config.yaml
head_dim: 64
norm: "layernorm"
norm_place: "pre"
positions: "rope"
bias: "all"
tie_embeddings: false
extras: ["capped logits"]
init: "normal"
init_std_o: 0.00424
init_std_down: 0.00256
beta1: 0.95
weight_decay: 0.16
final_lr_fraction: 0.1
dataset: "wikipedia_en"
Each number is 128 + 32 x the weight over its row's rms, rounded and kept within 0 to 255. Layers, rows and columns count from 0. The size above them is the row's rms in percent of the matrix's.

# layer 5 MLP gate, 704x256, rms 0.126, rows 677-685, columns 128-255
size [ 97  91 102 103  91  94  98  96  98]
[[109 167 120 157 105  94 160  91  56  84 170 126 151  99 153 155 149 171 166 131 131  98 106 128 110  79 141 128 181 143 183 163 111 178 143 122 129 143 136 132  82 123  93 114  95 128 166 174 144 125 103  90  99 132  87  94 147 108 206 168  58 117 130  96  98 122 119 106 142 117 136 116  98  68 130 123 135 143 128 116 195 139 141 144 112 123 125 179 179 100 174 186 160 147  99  53 137 112  70 132 131 101  66 139  83 155 243 168 172 161 208 155 152 125 160  86 171 139 149  91 177 137 132 128 145  88 138 147]
 [ 97 103 178 147 103 161  98 121 143 170 113 156 163 146 120 130 145  98 138 114 132 185 101 124  93 128 102 130  96 125 111 104 141 166 105 121 124 139 112 131 106 149 208  99 156 152 174 133  75 150 160 160 165 105 148 113 185  76 109 128  85 148  86 118 123 123 186 147 177  65 107 214 130 145 153  78 146 168 128 105 122 144 136  57  95  68 187 158 171 109 137 148 110 164 127 113 136 116 104 141 113  81  97  88 132  92 185 156 184 121 111 131 192 134  95 134 149 106 109 140 138 112 203 103 134  78 122 124]
 [133 109 135 174  88 162 128 113 164 162 115 109 119  63  71 175 116 151 160 150 134  91 154 185 166  90  82 104  98 122 131 131 121 163 174 166 109 176 160  81 115  92 137 175 163 145 169 151  91 141 172 153 183 119 121 126 103  67 119  50 114 153 125 142 146 106 129 189 136 147  87 132 164 169 122 116 106 226 140 154 165 142 148 152 125 173 146 129 134 135 134 173 102 134 106 138 112 147 111  97 168 176 146 136  97 194 142 185  76  71 152 102 115  92 109  85 102 193 177 132 114 150 108 126 120 125 171 125]
 [201  90 120 144 147 203 147 118 113 102 169 158 130 168 129 102 110 138 116 160 119  74 138 109 191  78 105 101 195 129 163 139 182 130 127  99 136 118 151 149 190 138 152  83 144 132 132 181 117 141 112 192 174 144 159 119  94 236 104  85 109 111 143 136 124 148 177 118 184 120 148 121 105 116 153 130 119 147 139 128 104 149 120 105 127 141 149 136  79 131 153  63 150 128 135 194 128 101 141 150 147 157 125 147 106 167 142 121 153  85 155 137 143 144 103 145  83 178 136  84  74 179 127 113 118 142 176 145]
 [102 109 141  99 180 135 111 150 167 104  75  76 124 106 124 176 125  56 172 151 114 155 154  82 157 178 133 152 107 100 100  72  76 110 174 116 154 133 154  90 157  96 134 126  83  77 142 185 158 146 126 147  95 147 105 158 183 148 132  99 128  89 138 148 108 175  93 121 175 114 145 122 181 191 107 117  99 116 140 159 111 147 105 133 107 131 128  48 121 141 119 174 141  99  76 150 146 140 139 103 136 126  85 112 142 108 127 119 149 126 134 120 102 125 170 119 107 100 122 182 135 121 119 116 176  90 169 145]
 [111 110 128 135 122 149  85 118 119 124 146 148 131 130 104 149 120 154 201 123  96 181 142 136 164 127 163 157 101 131 121 118 166 160 112 134 185 159  82 153 101 128 166  84 143 136 193 126 201 107 132 120  97 111 151  98 192 152 112 136 122 181 133  81 141 123 114  73 161 116 136 128  92 147 146 111 116 177 109  94 159  59 210  98 167 150 141 142 123 184 159 169 100 169 135 134  73 139  88  95 163 177 127 184  98 144 154  86 169 117 127 150 135 117 121 154 134 138 100 176 122 195 154 112 129 153 110 152]
 [128 129 104 130 146 124 156 153 159 126 158 112 116 192 126 180 186 155 168 126 180 132 145 146 121 115  93 117 115 126 177 173 100  81 144 120 138 131 121 124 207 192 105 159 183 140 154 171 163  65  71 127 153 112 157 163 118 114 101 191  86 188 122 147 142 120  98  72 119 146 120 129  81 127 168  72 145 144  92 123 150 147 100 134 163 150 138 180  93 173  73 118 194 126  95 123 164 208 152  93  99 119  94 118  95 114 159 146  57 143 104 137 166 140  76 119 147 133  85  86 151  82 152 156 212 110  69 114]
 [ 83 123 156  62  79  94 124 135 119 113  97 148 114 112 102 130 126 123 142 103 134  70 144 150  72 175 111 161 129 122 114  87 163 122 196 144 122 150 123 159 128 129  71 142 133 185 139 136 117 127 181  96 123 109 108 166 127  35 148 119 104 130 101  56 111 124 194 114 209 123 107 104 106 157 117 195 115  75  92 145 136  95  76 172 138 135 124 116 133 111 137 131 127  73  27 105 106 118 136 150 113 163 172 130  70  91 129 122 136  98 124 112 101 146 144 137 116 211 144 183 141 155 107 118 167 128 158 154]
 [170  63 143  70 132 151  77 112  96 125 129  82  77 130 155 128  75 142 115 147 160  76  99  85 113 201 100 148 154 117  66 103 126 131 153 196 157 113 165 105 158 124 165  99 155 111  97 102 103 155 128 146 101 111 125 145 156 146 149  60  99 129 155  63 143 156  85 200 137 125 127  84 110 100 145 123  80 186  94 167 109  58 125 122 135 166 124 122 100  61 181 113 174 130 121 124 167 120 127 189 159 145 137 131 142 150 110 149 187 124 162 161 162 115 118 120 164  82 183 135 119  59 146 158 105 144 107 153]]
# layer 5 MLP up, 704x256, rms 0.126, rows 677-684, columns 128-255
size [101  93 101  97  93  98 106  96]
[[113  36 175 143 144 205 151 109  94 130 124  91 103 123 146 162 104 148 119 127 143 182 101 185 109 128  36 125 134 113 161 205 162  70 120  85 136 145 121 118 159 145 131  58 141 131 108  81 132 115 125 109 150 145 133 147 131 145 161 180  93 137 128 135  95  95 111 139  83 129 125 104 147 175 149 122 100 178  88 125 152 107 112 102 145 113 125 151 117 141 150 131 125 154 163 151 117  52 131 156 142  87  90 195 195 143 105 110 168 163 111 178 141  65 171 130  72 154 152 151  46 128 152 137  98 113 143 105]
 [121 160 117 108 145  91 140 125 160 134 102 137 109  88 163 142 113  85  77 112 122 163 135 146 122 117 107 126 154 172 105 183  59 134  59 179 145 136 112 152  78 192 167 147 160 112 158 127  67 111 108 100  15  92 136  99 132 156 144 211 111 123  60  53 124 108 195 132 108 112 122  89 113  83 107 147 158  80 136 115  90  73 142 178 119 154 151 156 118 119 129 110 112 209  98 163 149 187 117  78  87  86  72 141 110 172 141 139 191 145 172 180 148 114 146 116 120 152 135 100 131  94 175 183 133 144 189 141]
 [106 161  75 143 158  61 132 102 102 168 119 132 122  98 123  94 112  98 187 150  56 143 123  75 168 113  99 139 107 181 110 181 174 116 113 139 146 212 148 125 124 128 115 103 133 109 149 112 172  85 169 163  96 171 177  79 118 185 116 130 138 143 138  82 137  74 127 119 132 107  69  84 154  67  80 184  98 113 114 102  88 103  62 119 102 111 119 118  91 107 141 145 125 175 141 133 115 148 146 114 127  61 171  44 124  85 162 119 101 106 155 142 126 156 131 150 110 176  70  99 114 157 160  79 185 149 116  53]
 [147 141 115  87 157 120 160 172 126  98 110 104 102 133 127 156  97 174 125 144  60 209 134 128 182 151  87  98 156 129 123 124 138  87 123  99 108 188 193 136  51 152 166 117 128 161 128  99 137 126 121 152 120 146 129 123 120  89 134 130 112 126 150  47 105 121 154 181 142 112 117 139 144  78 123  77 110 125  89 163  92 128 140 125 157 121 183 152 115 111 165 105 136  99 120  95 175 161  74 145 113 174 128 107 140 144 106 125  75 138 153 164 109 144  75 153  97 129 147 126 131 132 140 152 134 107 121 164]
 [115 103 113  88 179 154 108 182 205 144  87  42 158 104 108 144  73 132 131 130 112 154 115 152 163 145 140 102 127 143 141 131 128 157 140 139 147 104 127 145 113  88 119 131 129 118 157 204 151 122 104 146  42  99 126 170 189 188 170  96 148 108 133 142 138 105  42  98 112 129  85 166  99 171 157 118 110 129  90 156  70 110 131  95 115  61  98 159 125 128 156 182 133 112 162 121 131  90 112 123 104 137 122 155 163 124 150  85 115  76 165 144 131 131 203 148 179 155 104 138 132  88 157 119 131  72 163 149]
 [145 146  85  74 157  98 132 123  87 153 120 163 154  96 148 118 122 102 153 129 134 187 130 120 147  85 127 141 136 136 108 126 147 135 184 141 173 104  73 108 119 164  98 116 148 141 132 118 105 118 120 169 116 142 139 154 152 111  24 112 169  74 136 134 146 100 166 140 129 187 110 126  93 120 154  97 105 159  94 110  91 180 157 109 189 113 125 203 167 100 123  79 160  48  62  88 108 103  62 148 123 137 148 155 113 127 141 114 112 137 120 158 135 133 119 141 154 138 158 105 117 145 180  98 122 140 124 146]
 [116 117 149  83 108 155 115 151 102 113 162 128 106 112 184 110 158 148 101 123 131  86 128 175 140  76 147  95 142 112 137 122 163  81 143  73  89 138 118 176 147  90 130 169 152  79 186 164 108 103  65 122 172 110 134 137 151 129 159  99 191 127 162 148 163 156  75 133 109 171 168 177  96 146 135 103 102 141  92  93 136  84 145 118  96 109 201  98 117 142 139 146 148 163  93 145 153 129 130 103 159  95  58 133 169 108 105 100 120 107 114 120  90 166 140 145  85  85  77 108 113 124 124  90  82 100 189  99]
 [101 107 140 145 133 118 152 166 147 157 148 102  97 132 186 127 129  54 138 132 112 192  82  90 101 155 113  64  95 131 175  45 101 170 168 100 124 112 159 110 149  83 148 129 153  66 161 110 142 140 136 120  81 131 140 150 147 131 121 162 149 125 130 143 155 162 110 142 109 122 119 151 125 182 152  75 156  93 169 150 161 129 148  90  85  99 112 149 165 135 117 124 125 162  76 129 128 153 144 171 136 161 131 162  97  64  41  98 120  38  63 105  65 112  93 170 137 181 112 114 169 148 126 147  89 131 117 104]]
# layer 5 MLP down (transposed), 704x256, rms 0.117, rows 677-684, columns 128-255
size [101  99 104 101 100  99 107  99]
[[126 157  97 154 137 139 141 102 128 110 156  51 163 117 149 119 125 172  96 133 124 120  80 193 138 150 125 199 134  71 141 187 124 128 186  70 152 146 129  75 169 113 103  89 127  94 103 179 102  99  94 107  76  92 143 108  96 125 168 162 127 121 166 116 126 151 108 172 147 107 162 104 155 176 130  95 140 160  93 128 130  98 134 109 134 102  99 120 140  94 111  77  94 151 150 180 117 180 100 144 122 174 107 171 109 125 108  71 182 134  81 146 136  69 149  64  70 121 142 200  60 110 148 194 143 126  84  87]
 [ 93 191  81  76 129 136 118  98  99 140 143 142 145  96 136 134 152 100 184 110 128 148 103 129 110 127 166 131 144 108  85 149 129 155 161 100 136 122 109 114  69 110 124 155  55 222 139 102 164 144 194 129 149 144  89 154 115 118 156 150 139 112 120 117  77 129 113 158  77 101 148  94  58 154 101 113 126  65  79 120 110 107 108  61 137 109 175 146 132 105 132  89 140 176 122  74  85 144 155 124 144  53  87 158  81 109 123 157 146 166 149 130 171 148 119 126 116 105 115 111 161 111 192 144 184 181 145 162]
 [159 110  78 103 140 103 208 119 128 112 134 122 151 108 113 117 141  91 147 169 114 121 153 139 124 123  89 100 196 192 161 159 100 141 114  61 200 184  68 121 161 142 148  52 154 137 116 164 178 165 137 127 129 140  84 114 108  98 118 121  65 140 136 143 125 152 172 160 180  84 157 116  96 139 178 130 146 134 151 173 157 158 125 161 102 136  61  80 168 151 163 107 113  80 110  93 114 123 157 134 182 192 188 150 139  79 104 110 163 112 183 122 173 137 159 104  77 188 100 171 128  69 137 108 162 155 144 116]
 [172  95 135 131 105 169  56 142 113 146 189 114 141  61 130 135 115 139 137 115 107 121 151 167 118 106 173 148 150 100  96 167  57 119 163 112 102 130 163 225 117 101 190 125 101  72 148 143 111 104  93 118 218 135 130  81 130 142  66  48 124 128  92 133 158  86 102 183 158 116 157 117 120  81 165 114 116 127 179 148 131 129  78 134 148 124 152 115 123 128 110 159 146 134 161 163 192 119 102 178 131 201 203 136 121 197  88 128 178 148 101  99 175 133 136 163 162 120 140 149 120 138 129  94  80 175 166  83]
 [135 142 143  78 170 146 127 141 173 177 123  90 135  87 151 162 116  70 120  82 143 179 121 167 175 136 154  74 122 182  90 112 147 117 125 103 165 144  99  92 190 104 104 107  52  87 152 133 152 119 103 146 129 186 135 150 137 174 122 127 128 144 142 121 125 124 121  93 176 129  97 180 103 103 116  41 155 111 108 150 109 144 168 106 165 130 159 148  88  89 117 135 129  86 104  95 123 132  62 175 126  78 129  61 116 109 122  89 164 109 103 123 114 187 196 120 170 135 157 153 165 101  96 107 166  98 127  99]
 [141 153 129 146 119 119  98 155  99 132 119 147 164 152 141 137 160 120 112 151 116 122  62 158 129 182  92 124 123 121 205  95 170 107 159  89 141  95 146 159  87 101 174  62 125 179 147 128 135 147 113 109 198 152 164  78 168 124  72 147 152  61 153 102 186 185 135 106  97  50 121 115  99 130 141 154  92 152  85 123 118 163 151  84 111 143 108 140 188 207 143  99 114 113 139  18  68 167 100 125 133 127 115 219 147 133 130 107 108 112 190 155 111 118 111 164 171 151 168 176  84 161 121  83 154 160 142 110]
 [133 151  95 109 121 173 133 112  95 110 161  74  94 107 131 164 124 133 126 126 164 120 164 106 132 110 110 182 103 102 116 152 164 138 132  68 101 209 126  35 158 170 102 147 147 165 142 168 132 122 115 231 163 122 159 136  60 145  97 136 102 154 134 154 129  86  74 142 136 107 127 151 123 120 102 121  65 108  89 159 132 138 101 122  86 133 172  84 163 226 126  72 142 136 106  68 128 144 199 120 136 150 174  92 159 130 152 130 117 149 120 125 162 136 104 145  91 102 113  94  93 143 143 153 161 100 138 178]
 [129 125  97  96 157 101 141 128 101 127 100 115 176 143 114 111  80 126  99 153  75 138 109 201 192 126 129 113 149 125 144 148  73 153 132 102 116  99  90 120  99 145 174 143 153 105  97 122 126 152  89  66 126 170 101 102  94 131 125 168 167 147 180  78 156 107 138  97 132 141 146 102  73 113  98  97 113 139 138 153 133 143 171  59 131 138 126 201 151 113 110 120 130 132 104  78 167 182 155 163  85 121 187 147 151 113 135 180 120 119  91  85 130 123  92 131 128 128 100 131 169 101 138 162 128 163 164 169]]